{
  "d_mlp": 2048,
  "tie_embeddings": "early",
  "beta2": 0.95,
  "weight_decay": 0.21
}
Each number is 128 + 32 x the weight over its row's rms, rounded and kept within 0 to 255. Layers, rows and columns count from 0. Numbers have three digits each. The size before them is the row's rms in percent of the matrix's.

# o: layer 12 attention output (transposed), 256x256, rms 0.0674, rows 98-191, columns 192-223
# v: layer 12 attention value, 256x256, rms 0.0676, rows 99-191, columns 192-223
# q: layer 12 attention query, 256x256, rms 0.0698, rows 128-214, columns 192-223
# k: layer 12 attention key, 256x256, rms 0.0691, rows 128-213, columns 192-223
o98 092:186149147085085160123069162132076167117078031130137110165103105108143109110150099111071086104126
v99 097:157191129150147141127113101102129132023095106106112117150090091168111117120131168095139111124132
o99 094:154175117133096155123135193110119082070124070127132089084166150186118143177160159158132138143110
v100 118:080152114121114141135131132133111160136105096084115106156088196159079204131189124141124152113063
o100 071:160127154132146118128125143124163150107117131136124144120106144122083115118117114136107164143146
v101 094:161155122165135131128133157089079101102128128105133050149130084101097131127153159104145136162149
o101 100:102185109130111167187081166136061094097116102144127066153160155182066124117203178116101106128112
v102 087:137110139178129080147128107165106118093139177147122120126130087141143146105084093057185124155112
o102 094:083117125169135101125105135158129113145186145102098120193069187148089165164231167147116134113117
v103 095:125136121128133081092119142134126171127136134098144110150111150091158110124159141141136184127110
o103 097:139087144100098109102128167077104180166114116057129103128124139156207177055147124134076087118114
v104 095:074119114119142162140134114144130120099115117152115164166163140143095087167139201102098126120153
o104 099:159142098089171122140045119172132109123130106155151126146100111113085166100090144069144129109120
v105 093:119109199128111066203163085163145066132145170111121143146106108120169200110076096101085072162130
o105 094:135091130147108063130157061127115159093110155103149174163143167174138148095088074102089139134111
v106 099:144105129069087122130130119141122200158118120129126095123125169154136148142087160100125150138109
o106 100:178140112132117115161197128188146149134102096090103108103172106106148136093119175142142111143128
v107 101:118180153110103124127090120123169133134096149136083058161154119084099094134123124129122169133129
o107 095:158154090158125154095109140140133099096095071174108137130160119084103079102136145145077126142123
v108 100:123221132117084122162162184125127137154173132134094103146112176131054084152133076125137163146091
o108 082:119139102112120107081133114108137135115093128159093133151114098098119145109135126110156138155090
v109 102:113083164140146128109091090197134114119129158113139203101157129139053128122143101131147191116143
o109 104:124103080131172108081084164121152122093107141136083126113150130139093114137129095159130199123136
v110 098:171113130073146142122117060160146117101086197163113185132101164116128161118103184135076074126165
o110 099:173105098128118103157166091125133083122115115214111153101169138057171117213113093132069158109121
v111 086:164110100149134120135154117096143108149095113136136194151124122121125114149180126165091201153200
o111 088:158158142090204102208054104068093141135091110173103157106172157187098128077163140111135169091145
v112 084:150153144097109174062101134093171168145116098145132159127106108129177177125090119119078163148111
o112 090:167148153088192115094161159135171099087189113133106134071191118106148119160167147102105131154109
v113 098:135122118139139061120184139168102104064167104149172137151130154157185111133063120156120130184113
o113 106:159096178049161051114167117117159177133153124079097146176086167122159162134097128090134104120117
v114 099:143115139084168111129123047140139076134094170105136166124084100157147187131114109086113106125112
o114 098:139082145158144106150170111108157095102082204182175107180032208106134117132110078127107141099098
v115 092:159078105061100121064137124127087102096130200144121149123104087151162131153083112117082116155155
o115 090:116121144131190097158167055164117086127154170122116108136120110110123058166147136128160141104145
v116 095:111136118173126204080129136133108167104107131126135155128107095131129158170154178082106104121100
o116 085:168202134149127141112150204172116132111116058107136079108145123142112152156117114126129120142151
v117 097:158138122175162168140120141156154133135175101083143098186136111119133155134189178118098110105146
o117 098:177168182184114163149105173064086157090157094143137079133098163200182107161202149127128057103105
v118 093:134192110125096151107096123104114171095079154139086142159094145111208156141169165129156070132113
o118 098:161177131132134171177097191112128107114077098189134120136150094126150074144116122130118119139114
v119 085:117091151152096124077121107129148111108212147175135116078130125141133103105109107108153083121169
o119 088:151105130124121151122181195153147104121109214165146119142054119190181070138155123190128111120173
v120 084:048173133151126085186117154131068129109085087119077083117133124109064092117140150151128170192064
o120 080:105173121117126125097101135117116130085124122137145148148139111126070129164099159145117185142112
v121 087:101142120092071182123151144107113132144157103174115145129121139126200068063137138158098193171154
o121 090:136187169124165095098150142101117133133179106151102177098158116098148125188097128151100160154131
v122 101:138171172128081140172111153125117067082168134109147153145135124135051119160155143091144135128114
o122 087:156111139136106105115083148132129150092105169105150087145098073130112170133149122057125131132113
v123 093:127185125107145167087106130142119159127117132052109106141130150220145137081092091132151151118079
o123 094:103101136119095116095146130157140134087104144054124098124138107175218125069127156101146149174124
v124 095:106138103214116085109129143138095139115158014089148106175136148141155131104141181123115111162145
o124 099:081137121150093163181133155097143142089162158103145120109136145156136091138167190088108128122129
v125 088:118105095085071123054156131150100144130117130115101185184137060129115124110179168091109081190170
o125 088:186182161046126084123072125158136116148125093157119139091163184110094136110185104133167118087142
v126 099:155151065191119159189128105107146078089188139165154069158148088172124133118154065135105124140110
o126 105:192108171116092131138177113098131182193162079082098087170085120171127139112137127174091122145142
v127 093:079131141185168144085077100168211122151105120071114106101101147142147119119096141122149133120103
o127 093:132116130196117156080121145144087074111149100129116098047117150118146107130187103144185117171101
q128 073:136077140131107112139108096173161094095131128134123117163135070026163123121158077127093122153104
k128 061:093128123146123091108076079070122109141191157154104135083174128087135127146149190130103112164160
q129 081:116077103177140151139086092160088116099115143126179161129129123106119075171076146128149146168085
k129 075:133153131161165064114120137115127127058152138123121212139169134156115138137176142121119102108180
q130 084:106064110103121162085139103109151130101120115178166163085097115154143132143040157186120115132108
k130 071:093142127147122145091121118159157156074100131089191096116151168167163208173128160160153138133063
q131 072:187125157128157101113118146073075148107187130088132140161096095139176159128168093148130123131099
k131 069:095094145158179174143098102131090135113114158102151095135095161126151200134171152131104096131128
q132 096:104028111186131152087094097175046091075107131137157154104086142124156101150140170140103098140163
k132 086:079140144147107193128073079115083118076158109106127031133069134147118156148158134142085094171076
q133 089:144145114118098115135141202103193128158151133154095124095166113157131101112191127105144180134137
k133 082:138065127120091086069148149097229163105141137132112140108112124125132110169087123157103115168130
q134 089:141147169098101090129096097125160098153143166103144099126122103111128100116119126120058105136197
k134 078:142193119105104092108128127124191147174130133156166130144131148103132131105116108097116171097185
q135 092:124132061185118175166158171177055144137074096147097130079119118099090116139114150127116120128120
k135 091:143099106127117159162152138153102108103075169082080123105077103174119169143126168114150091109095
q136 107:120128145046151119103091128121172166170173093133114143130179131126108065115119118081154204142141
k136 092:156154145147108104134122075128151124104147127096119116124143088101148078121153155074122143186142
q137 097:145157112142150108150103147159133111125116104177092086124133159093155100099132145133121108110131
k137 098:141141119108150087123076083168145129111133111141085108120138163125165119130101158137124086177142
q138 104:137130109105095114147084102109177121175129161167176114128193115081066131115166122187128111076138
k138 092:112153084144119156171082142036150122119123144155163177107169101115119194140144100176129061101171
q139 091:107159147084095121143124131136076077158131076163167099081138130132132167202155115136107188127124
k139 093:104140127142117166147087129187068102107116097146139087109148135099132134176178124090124196125108
q140 107:173110134076132203068134146132149143165118110098139133106089097182155157185145040172157034112086
k140 107:130114132138145191086087156101154154121154053122158116121125121175159171139204071127128048082106
q141 099:118116124110089144069143160084110149117156101110104074131103098119111105165198088135152144156139
k141 111:073109096117098154077170178096120134117119105125113130157112116144141104175135119114136127144136
q142 094:131112143168128121175131101148190172093162150119071078119168109100194066068117112112118152122086
k142 092:148106133158132094137189116143178176068136187120098085127179112090198094104136146134104145119088
q143 104:129115161127131053230130130093162055091106144121157126141173055126130197126103094095115108132166
k143 102:117167122167124043226141141120158057136123131095142155083118087116155168139088117139137129121170
q144 078:079144160122118113092134089092128166151132141142118175084081189141089132158155085141173161120117
k144 072:093133130121107138139156135091138066076140125172165156122113096143208186170146149131122133173146
q145 077:126088130129151069102082128079146116147138086110171160112125070171110141140150121103210140102135
k145 072:067116133167097201168093089153134076126108154137167134091154123164180113155183149123118140180096
q146 087:188147158052130097127137186122144111116134110118095208128087122133095158135098091135112171154140
k146 077:103138087160098181156147038169078117106102145126170117122079132113158175111119175142085114110092
q147 092:162166143069075109110175170126169155155133117116117117065129133117110153122113091126145162113118
k147 083:144081113105118081173077169124096117211128098139136155116130151009117083159102127125109107113178
q148 083:143094167097101065086156151127147102167186099126121153143086124135148112127081145115111193113229
k148 076:127082149152102126144094136182109131127140130169119094107128172049130146114136121095129112051121
q149 091:080184114143128202167080092163065143096148090155134128136134177136142129101160172148131137115060
k149 082:100145131119133178094122114105128103124130127086097089076097164184157177138118131126098105168145
q150 105:158155148097132112114129191097192176154152146160107170107193138155111096132135083125158162119125
k150 084:155092178090128061100099133090148108139138178094169151123183105146131112131114156153088132218157
q151 106:123093102175145117129149113173050143082137127120137130134097120148160138130101169138107106148098
k151 083:134150146159116152119160087249072172154086096101100143115114187059092078140145150104158135135080
q152 097:112166126110130088119134177113097153144120100141139149177156148119095115165125117169136162099097
k152 093:098125113098069121124105134119075123150101080152084095154122123122142147114147117131180159163082
q153 101:190132116184131070165072155148109168150116124186139096214185135071119067140094149117089141069143
k153 105:194117154134136060125061123137182144165111164197082112158178148075122081092117087109109112075156
q154 104:124119177082123102143108159139115129100145130125100160116129167112133110123161178128145191074179
k154 113:122152179100107077124116126141115150147124141135104143133147166077124130128095169122168120105174
q155 126:152166118169151073157168113139140140110113160154126116080130122124129127110082090160132120147091
k155 118:158204159151149080149179079155107139160153172124138130079097124103142099121143127160097136161127
q156 105:109095071074098147098129156113037136075134117130112115139074121117140134180169161161140147184139
k156 112:115077101075106167110154144147034118106119125120138154131060149118115119147176138124138139177119
q157 105:109165142109161126143106154100148121135097189110110147126157115153124214084134117129134105107137
k157 102:132082125132162120137116164092159099092124175093096135133151068129170212091116117153120052125146
q158 100:138072158132181169124121154121101110147139139190153156136102143111116157119143104100161111086152
k158 110:150088162170163161098126144127144125164153114215121139105108139146102143098129125120173140127114
q159 119:166126107143136120131101156091226143096108147117102126110138116149137188057127086150150108144107
k159 111:135159099118147128111136189068255171107141153129093133113114108126159164069146104204143079137099
q160 096:154151172100149143180126137082201129158165111136146109110147087112217103102174099116089088032099
k160 102:177155174146110138165101172133202112123178087175143093102160077104226075093137118116109091095097
q161 096:170139125189076152122116145125137111110110121126114101101104129139100120132126137162142125104156
k161 101:152137098150127148127167138143135112130085158096096108145072128120110104146118125151122101107146
q162 110:139149148093099162178190165115150139119084107143147106144099134139149192176081125138138107146075
k162 101:145143138125100147143210168136177110167109091152153114170113130116134161151119096120154128149085
q163 110:124086181149148109082099120174109156116123146089101179144065190121087088052023156115136117185134
k163 107:121047190126146132082126119211112142157159168057101161146106137137087103066057163101130128166120
q164 111:128073068123120143130126125153145105162156127116100109124147150148163141163111109126060124164151
k164 118:131099065143145136142131096188135123115151126113129096139121140159160141152097132119073101170133
q165 097:121056164151046098139120201147118129182177158147120117145139122179150172137132090146135095133084
k165 091:104063139145072139113128172105114125120185149134104122108136147151194156158165097143125083099091
q166 101:080153105109107105169209123144130175142175110130101092059162124121183111199177100110091188173093
k166 101:085136082134115082172191115137116194160152109181113103086175118124151043176154135106101234172120
q167 104:126111072137092131071146134117124122191177141123156127094158133157084158132114146092140111141158
k167 102:144154095167094137092138149158096114154158119085149102117155133146127149129085140094189116107149
q168 110:104148180168163087152108122150143163104147174130162093116137169115133089074071174115159139099135
k168 112:122111162172134124139104143138148171135159176144147103122175122103157115117105155134165131091184
q169 097:115123168084101170151123109175127123119109149149131096182093134156133130096041116120125113140083
k169 106:152098136101118183165114093149116122107106144145147106226085139161125151105113143126129118114114
q170 102:109149134141154104139144088109097093119157166123134172132144174129161121093104128114104059127151
k170 106:098163143115141091136098054112121083123214139140122161094156132167163106118109117104091076158153
q171 109:167169126080142109143144142104133103116064097129142103099124091137114157112084092171098132117145
k171 105:166182150079097138154134144148172099129119106107123081077126092096129192104103092154138091117148
q172 103:165106175083157090127090161146138131145066109127191057154102079073098125103082105153157115133132
k172 116:170127181112134133141105153177176137135056144093153056159082105069082162093107107142165129111134
q173 100:150127083113127121202089119126185136122128151134135152157247112116179182147123126146096117128048
k173 098:147146079136123102182114132101224127123141140159127141127225112118199206164133104160111110142089
q174 096:169166165100107135076101148139095184152102141130124121156123149136123110174099124139097081107130
k174 106:132125183082130120120068145135125179150123141141087076158106131127103093144141135122116088121118
q175 118:159138120103139095111126159217109144114120136194150162126071145091119085150098114140121143149097
k175 114:154107151082119089095120127196104160132147144180163171096049127109098102124108113134119159173060
q176 093:148110102164130144182099091154152127101136190140131093111134106056096128059118127103131161116167
k176 088:164106074130156126136162112157161133083116222087120110110097114093099187086114090119139162089155
q177 104:096039122142134096080079155149096071157144119089170151092173133115123136116042108145119154200146
k177 109:125044123159146153122078105159093082149154162077140109131163133097153127089065076094125137135122
q178 094:151139071163123117102156150111124160084119116121049190142129139165156060094076098165085149089093
k178 108:153076107127128163141143129131120132049149127104093152143144108135148094114122119146076094126080
q179 105:122151097122133147106137141080181149179147158098104126164124112173164139121148088115096107099112
k179 116:129139113118134148100146137097194143129146143136148148148146089153196103119146068139101074100098
q180 106:110180101101169098148147041123142151139128091147136117085152095142073099095127131094135114143127
k180 111:127174137101135062154169091103121146172133101147098130100123103136084072112101138094114119146115
q181 104:169095118142110195128130133107129157096111132185173115151135131151064114163107100148111124127109
k181 112:154131118139123207145150123092131168118099119149169103141113178134075175142135080146113109111101
q182 105:129088154124128148117111064102148146109074136128134120178138119143074077101118179129141143100160
k182 102:131081142128119171150092109072095125116059124105173124208148117153067127117105172142121102101146
q183 108:147121131084159140113089228109120106123156157154121139119179128110134116117136112173100166087154
k183 113:148080125095186147146046153088146119073162153136094132127186092118180161112131121162123092103128
q184 103:163092087142102141116125223100177147100122160151159140156172080180106143150144135118164076137132
k184 098:165160160127118123100105191109220152104164122155184138124146127174113131141155103178163084117104
q185 097:080127130168072078149102152147063140161094137122124119098139137067068193150127155104145166153165
k185 105:135110145142093071124131107183089114175072164094098079114103146086072172158105128115158194148178
q186 099:072202149125115167152184168165069084145063130122138108182103186112020101121152159158139184133086
k186 102:112151196120129177173119128162062068129074122131174119180099182120000127147145140173140169136109
q187 106:119111094111137173169155131140155084100117161124130132075108153106102216097148108167132115143144
k187 102:106130111140159179133179153135119083108105149105160121137129116086123179095136147139153088179120
q188 109:152115149146145101127110111122139144205174148131169099130153112128133120119079160139131127155129
k188 112:144159129122166074149082086108180153182136166121145099114166106140121079121097121126139173137169
q189 098:147153095143088128141190094113178146177147060124101113142192081158119127159124110107110135117066
k189 108:132188107149081085129178128123178143191141070190078095132141112158146071139091152113118165142076
q190 098:138126124082123162114176103125142090160120126094158127129093154165167211156129135135114078166136
k190 115:116155140139103117136146086123100072139130101101180157133093188183147178151107142106136081165142
q191 105:088108114119142112111123142125121106089150136141138124038146107132131179183202144148146078158111
k191 118:113099112144121107119095111128098125060143110133152117077102120099114141203164186127132068148148
v128 101:181150109119118156137164134133076112104098133079106098131131108170203171106094119082153092111159
o128 103:082094122137144084181098101140148117144212119162141156140107130090087106145123137149190154134061
v129 091:120148121126091167099138094168131118139087099156134132078167096152105157115135154121106150115106
o129 097:182101186163145060167103151085087143111140124115101079137117182116144151119112086125127105149114
v130 107:147098068156075116157094085150173181084127132114123165113093131119141142099103151124181103185067
o130 097:182139127126120101118138165126166104133110135136110140133120153173138145107142068155135139123145
v131 105:156079146140106135107149104117097175077124122100128163121068125123134172124106122162182103137142
o131 112:119126072142147156130143171126135121128142101167118155129155122161141132159152098107150125140118
v132 097:102149177093109136128121072167159135096131118130142174118141215188148156132155114207146049096066
o132 093:185083094182172113130100188121131133158119174130093098154131090124118104108111101102118159138181
v133 105:138124168081163086107094151112135119125139135170119170121052139141109088137140080148143082116143
o133 102:104094076129148144147120078121135138156117152103182127101149118112051145175075117155119159121150
v134 101:124060106159081150108116100118148156110127141093108164135064097145162107108129200127126109144125
o134 102:140131153134113112097149132113132122111105083196138110125106161140130134149183102075126160119118
v135 090:140132090069119175178164122116135171156108106112139102061149100148152168143207110046116129159109
o135 092:124139178116095112135114090139117095127143149158109155190165177103031110129138127158138111104159
v136 099:139107143120160109104095142077130159109179149153096119144120128097187149150099103150174124036123
o136 107:132153066133102146111153143115166076138137129116104131165133113150097118104147142093094115159154
v137 105:158122084147092162061189171132115180127129103137159150146142141098090170132168125127057138188111
o137 109:134148154137155149186034093076142091141114117117154105117170112119143113099117114136129126096123
v138 092:137098071132162197061117048117137144129089082149097185125143093166150105089148172123099107119143
o138 092:137126146137131081144097171140088121147120098155138144122141161091157142124107088180158127096110
v139 099:161170138127147077062094195118100123063118122119125127089034149132181084147063120137143122202145
o139 105:121137076147147168166108117114184155182177133110113141162206142139088155131209128108177096112119
v140 098:150103160091073147196123152136142148163135143121174106116173180125104150104168118156098108105134
o140 098:121147122138134094132156070119118143068132136124066095200123102152190085165139131132146102118145
v141 098:093127103134185229136123146114111193155131140142120156125205111136107137106172108146117123140121
o141 101:173132127062101075167167110143158083121136121061143094116110118122123126144106131133109070105160
v142 100:129112066118116183100148109129172173103190130071124103098170118128110109114138160074127151144133
o142 105:136144140117148069153106096145086025107098143136131150155146158147126098150111129140140177146147
v143 117:162120202087162110147118128107083170102140104127137136125102184112101108133125164213110124063128
o143 086:102127086148125161107100113162128143175157143130105122124158103144153129149132127110104113170161
v144 108:171031145131005068179145084078160128134160137133157129130146102087105179100157114140144106103153
o144 090:121194129143192137112103129142119139132116140156137151128146187117174103191095115104103136144150
v145 103:158163121092175112156231153131128139097103124136082132137066123137156098153188125186102158158155
o145 111:099097098114135181092084087111160132160180171083162130129236121147081150110099120083136077103190
v146 096:137065139117126183157126110100113136126145136105094178162168171094142117139150179167185148161140
o146 103:145171105115113092101124168119173131136095122168125144140093079149194167147129033126159106119104
v147 099:181177103140144078132131118083133090170152136152107137133116114148146091090148130133166103192191
o147 102:113110159134154193138092148115135175144154149074136122128152168142124121155118167143118175060128
v148 100:176116157164110066155174110060183087122134120109121172114019153106117086142085126114091177168137
o148 105:098135123110103161053110100132133171160139105129137133156178089155176191125183131101178066152149
v149 094:134058132112104125146130153138105109129104117144181103106114145113128123172149128090192049073112
o149 094:126154166167151161126096137142107110114162161142073157212138142095134111105148120146153183118168
v150 097:169143153162117059150106126138127105172149110153131158077087153144139119096111073189087111119121
o150 099:116086129119118169132130120103132130120091131120136124145090082120099146126142140104114166104125
v151 097:119105118098116143102147147120102128109151133097119189150133180151167137171104125182120136182118
o151 105:121137124084187140135191118132154131131138163144117134164164069153135164115169095085223108165135
v152 098:173072158145120134159145128104078112125128152172105170122140104143150141178123096170147106114120
o152 102:123129124079137152056124127145144157129143099129171138123176155130124137141100141131149136113114
v153 099:106069141146165181105179103150140177138140127081108128166115127152179062167086156152115178192165
o153 106:166130104105094121132136071136103125137100136153123139119180144126131171135149094092194108108092
v154 100:128215088130154117115132087170082107149116131188087118144124133129178130140169134151182107135141
o154 101:132098140096133176195113116126123139143118168076142106110114147181118069144128135142131127090113
v155 099:108081112098145193123113095146130166173147138127130103121089167171123093141098086125121131106143
o155 103:141132082131142113083154180113132091130068124148112129167174105069065181073127139147079135122106
v156 091:132208142145090082108117069223126154093085116134184157089160128163109161135115115093137101143095
o156 099:172049146167139136162100154093105127130143125138095086121107185119097090116136171186135118077129
v157 105:115102139144158158061107104112167112125132122108110152122120119141139100091116185111118157133185
o157 109:115123123109135104158088174106148158142098085178112083130109163100080165186104085133115139145110
v158 098:139096139155119183116122168196131112169154111077137141130125117162072126103105117099123103130093
o158 106:106108133093108115156122124036119121094093132175113126075105144063128138087144062130156175121178
v159 100:193191089167163104102127119114088146098080118136114144106138135149164154129081151107171177210089
o159 105:105069148137132146149134165090151137136204122106094152123139117135132125142202115170068084065117
v160 113:117088050119128124122165073138139130129132142146127146126124112071109156137157186118132137178185
o160 109:127140195166168128165114131151098111081143129124121126145117156194182144175109083121196136135096
v161 129:189142144131110068197107103114123118145123154157122110140107127094123127155176119138114060119189
o161 066:109101110130137143125108127143140121137134118104161107124122122115133137134146122134121107144118
v162 103:152121153116064111115152119237096152095090140147101057146179082118117167163184113086174063103094
o162 115:117174095191194128159070169135103117121132139141129162135047168157135115076093143147100151116136
v163 101:120100070139126177140120078087127128153168134109122132090142163153153105134081126168111122212102
o163 108:169114162095116138102166159134147147101106143153132082145187091099124121127127133097115211067131
v164 092:167110134103186116084130136118110149127155111095098115068131073137110109141142151169135075149136
o164 097:143113114134112122114131160133089112120087127146159180115154179119092149087114117143121212088116
v165 099:102105119138075124130133130138149157113106107133203089117177148122121216122136110116091092165068
o165 105:171145165110123112138123122156126105143156146146123115153093132113138038161074132135147153101168
v166 092:151089130102061135126144137074131132079158158112124140195084100136157137122083201116171158112112
o166 102:132138134130152119126105067105165150152129114159171137101176172162141102159120076107144140170123
v167 101:175112095140135110131126083092118114124063110123108154166108140176141139090169138125148118126174
o167 110:125155118110149167138127169124157127138183125145167114109128116128145137171099110134140038116123
v168 098:156186075112077129167123127161152137115140148120125090100117130178155146139120098208166115139093
o168 100:111108124145149101107127096107149121148139175134169144105162111157082100109115162100167150133153
v169 108:132140102184081151090201128166139100150172124159117179160122130127150171129092112098104159155125
o169 102:133081148112175149178087119113084139141097121122103094108137104111130091101144092115158138117141
v170 100:122094075112133165150104108131125131173138099114137108092109126104144111162098152123145108139106
o170 102:144104174132098121114132134130131130077129176136101139162188159137147122082126074135135217108105
v171 094:106145146176148165117118129105136099099124140122166139111137078097096177144102147111153142070117
o171 101:137137161119116098110148157192111129122129105156090079126094163136123118102128149114114122181127
v172 098:175134155140166146099135127171160068129114077054139129162133148132065120136092110146135129197124
o172 103:135094143149050095121121119078080123119140161162121122069131129092150128098177131101149194086112
v173 091:104100093122076103153169128145124136159158163166113123129089117107098101098140177046110099094161
o173 093:138150180134174142150082057097121123129082089123115106138110157145135149134158103187118130114119
v174 092:162140136166160133119072152078156173152129117144117152057103123091096127096093141144107156136123
o174 100:116140081135118108127128149127113133114128105079134144110167128155128140161122085151067136112086
v175 094:086160125121159154128047130178123074104110150146129147047164131138105100123195114125083051143112
o175 104:142082163114143048134144156121146122153130150114175125143132135130149106132134152173192203097179
v176 096:128099158136073138218171150185122125136170146153129096122167138094119173137139105173100091157139
o176 100:129179093100160134133117125151109133131083149126117125092092120139132117138075124101159096098095
v177 096:123199134171188107090159159126108094117117123130095178113138112111182128112108103069157118149105
o177 105:147096137108084159164151197132151173179119126110105061123107134102120182114171151209093139096123
v178 103:163160098153107123178075090094156131187116123143105131170145121119087133089119140172100111126101
o178 110:069153101119149092083135174171130147126130137104199161085066131109155122128106104114083076132152
v179 097:110183088138146163125066129150133168169123127157112139175087140144120084085088109157182164092137
o179 096:133053094144119075135104123090128116123096126093137136082122117115141153147127101146086113128110
v180 107:152110091165130135109114135139115129170138157172102172178096117105129155186144075135108143128125
o180 107:139116155115152142149115103114133138120105116108157087127106155134134102109131115101114145075142
v181 103:138091133221115138098180109117148107152112139149143174097131144101150177135154109127154111104175
o181 101:104109125105157067144071155175111104128135104113133099156088101115136072154112119109166158131149
v182 086:120153100132099120117141134137105141077120139178161099178081141092115158139123173150163159065128
o182 092:101096128185151159132080096105158109142174127139128117105177157167159104137157117076143117192174
v183 102:111116189047080129117113107120117141141123103123144172159087199136101131174177116114148140153126
o183 106:143091084133151086145126104151110115115127133082082114130124082149114128105109098105129166123116
v184 095:121151116143171096128143173092122144127162162146103116133200142142133103134138092174070129178182
o184 093:127193075069120155132119117165156136129147085086179120126123085176108125098111169108169140116050
v185 100:104193097085124154150136131139110119117134132140118144187126106108168134139150181087137128066121
o185 101:106076153119158154114134060124141108127138163150152095127136172148119121111109089162153117179141
v186 092:162118192144148103188165112097140098126169115147085102092146102140167098148106096152113134134155
o186 088:116167086113127169112123146187095196155084110099123143159133140138092164077142187173095090087104
v187 097:103111116117169110055097168090119129059130135185110146113136118099140131115122138084173155100126
o187 107:126151144060081110148179126111178113155118120107123107111136122171123147156121095139120134167137
v188 098:140166103099131227121191153098123143082132094132121149123146151142145148169156131137132141104167
o188 104:111107138076155073131080155191126098148167159118114129114154123146077106142089097113155139167105
v189 093:131186089148062078141130083136135097142134093160136138124074168103147150109111145096131153180084
o189 094:156105146162169142120157176100146162137138162117086105124107120190147159121159128104113131141169
v190 105:127107117189117047145087088153093105162168141144092058130199079078162106134125126129152064177134
o190 100:133163124091124136136211148098126102069104155157151179131088184164133089129154139118124149052135
v191 106:113118157113089130097160155141150128124162129098149078128177125144126140172128109130164150116119
o191 112:149157103139126109124149164124150147135144153097117127183126094086191203092108124065183117191143
q192 085:125106107178123104127102154099113112114093070061124095130142154112175156168194168147093125117123
k192 108:093153053137178147152136108114114174128092090171117133070108134126177049133079147172102155087098
q193 101:145061116148108119127123119134126172082086084100091113080109159101138154115153151158069087100116
k193 101:094139106114159102137129137126096137094094091113140123088125156154187143124102180139071136094060
q194 097:106176144133191143140142136131120117174153142127108137141178080126158123138083130111186143150123
k194 076:157112095095129178098096145150130124164122190136110087129086097130096126116119077134170077171144
q195 112:131114122170141124113123142119099124155044157101132104127093147119127118100197197142105092145179
k195 098:119143097150142104128161115166085151065090102105137132131099173135158103099151172136076141116090
q196 117:132126077107173170140102133153114128148119115086113135120138091138173102136098127167129132154076
k196 108:111180060130108138136137168145121198105121100153105102128095131187104080130123125170093104081083
q197 104:124147114112135177140162091125100138100127120078095167095135140183146126132095115129146199108108
k197 102:019103127116142146128134114184087168083080108129144100152129179185177130105161139163146097108081
q198 122:106164157159068126131148143098135136088138073178118168147160171120144137122113132085130148095121
k198 092:091100126120176128136095100165081145072114108183098145124201137173151121124130122136139074135115
q199 111:127099120058097178096119166087133138165113107178189090144124145140021057107125123150128152143102
k199 101:145159232134121119143163112142187066144153123118128113198130124133095155139115152069171127146131
q200 089:107152088125134162125054138075116115117172119101191128113178118106087119144137175123172101198155
k200 098:119107157142191091081098089153116125193139142136201095122158141080092153160165142122123136167148
q201 099:156118161175119127025135180079136131078117094135147128170133137094176170137191075142150109099108
k201 098:148101115184172166143132138144128155103139167135134172086151158138055116084080120087105116177110
q202 090:129169075115103079159163146107157159116130179173107136143180103120089090122132114111108155159161
k202 096:156140107119163106108151162122105180115146130146138120125139156038118127162161098133068110155145
q203 093:075082092114169180152126095101128134084150128080065159133126164097133167156142081147176125138115
k203 103:155114125177128116078146143135078136171146115089101128175074114097172136142178187129121172124123
q204 087:119140120113127157157139201101131159146139153157107181129171115175130123121164069148080183129098
k204 089:141126168161109100150157102159148062088154164128181170058166073156067144126076171097115132114117
q205 089:102138130170119098130089088168102134125144133111118177099208117120114126115099191112092106115113
k205 085:111167085136173088110159180128187112183126164194098137078160157149135140113083142117109188105142
q206 092:104158153178158134151074109120152088148110070120164098185119112128139101101116203173115117109127
k206 102:127109088176134129141142154147118208111108075180146156025138136152150148142065071135094108110137
q207 088:164131112126232144106146086085173165131146119115154105130112132116172091123101165089102087099035
k207 101:149099136167110148134129190156140152143080144172158147144148170144080150095125106139095110133091
q208 119:100120145112103142080093123121108080169168135148185116163137132107114174140123081114157148153143
k208 084:126136167080092091080120101120146090143151163115155121144134108067073115188145161131153100190192
q209 104:173110099090100117111100146117131148178162091154121136152159105127133170155144079079111134150099
k209 097:136153166137091096132158089100146098121139154065125150100182090088123130160189169102118137104191
q210 107:116103134200178131131123145118120116120036137094135130129129164134148116106155191176102124100164
k210 107:119124106090136144127141150152114172090101095138112109091081174158142136115075122147115140096042
q211 106:149091142105061128110130123132132134084136145143143124083131183113109151125148132090106131102132
k211 097:165111134126105107124145169065154094184113151117137153123139131120101153138142118106104153183236
q212 114:140125125140137114112120188127105137142060136093135107137123123092128115136187200162125125147169
k212 087:165108147089114087118176118102138143118099125073123049087083144101109145100183130094165157153130
q213 127:109132059142117119104128156147090120177095129075114098141079115137100105099144160156091099195139
k213 091:129096140115120117079144110144115141127081084108156100147107171103097149131182181128139130179150
q214 098:121145097130115138136194109149132195104139163122074138126141146141179153149092119127118142096083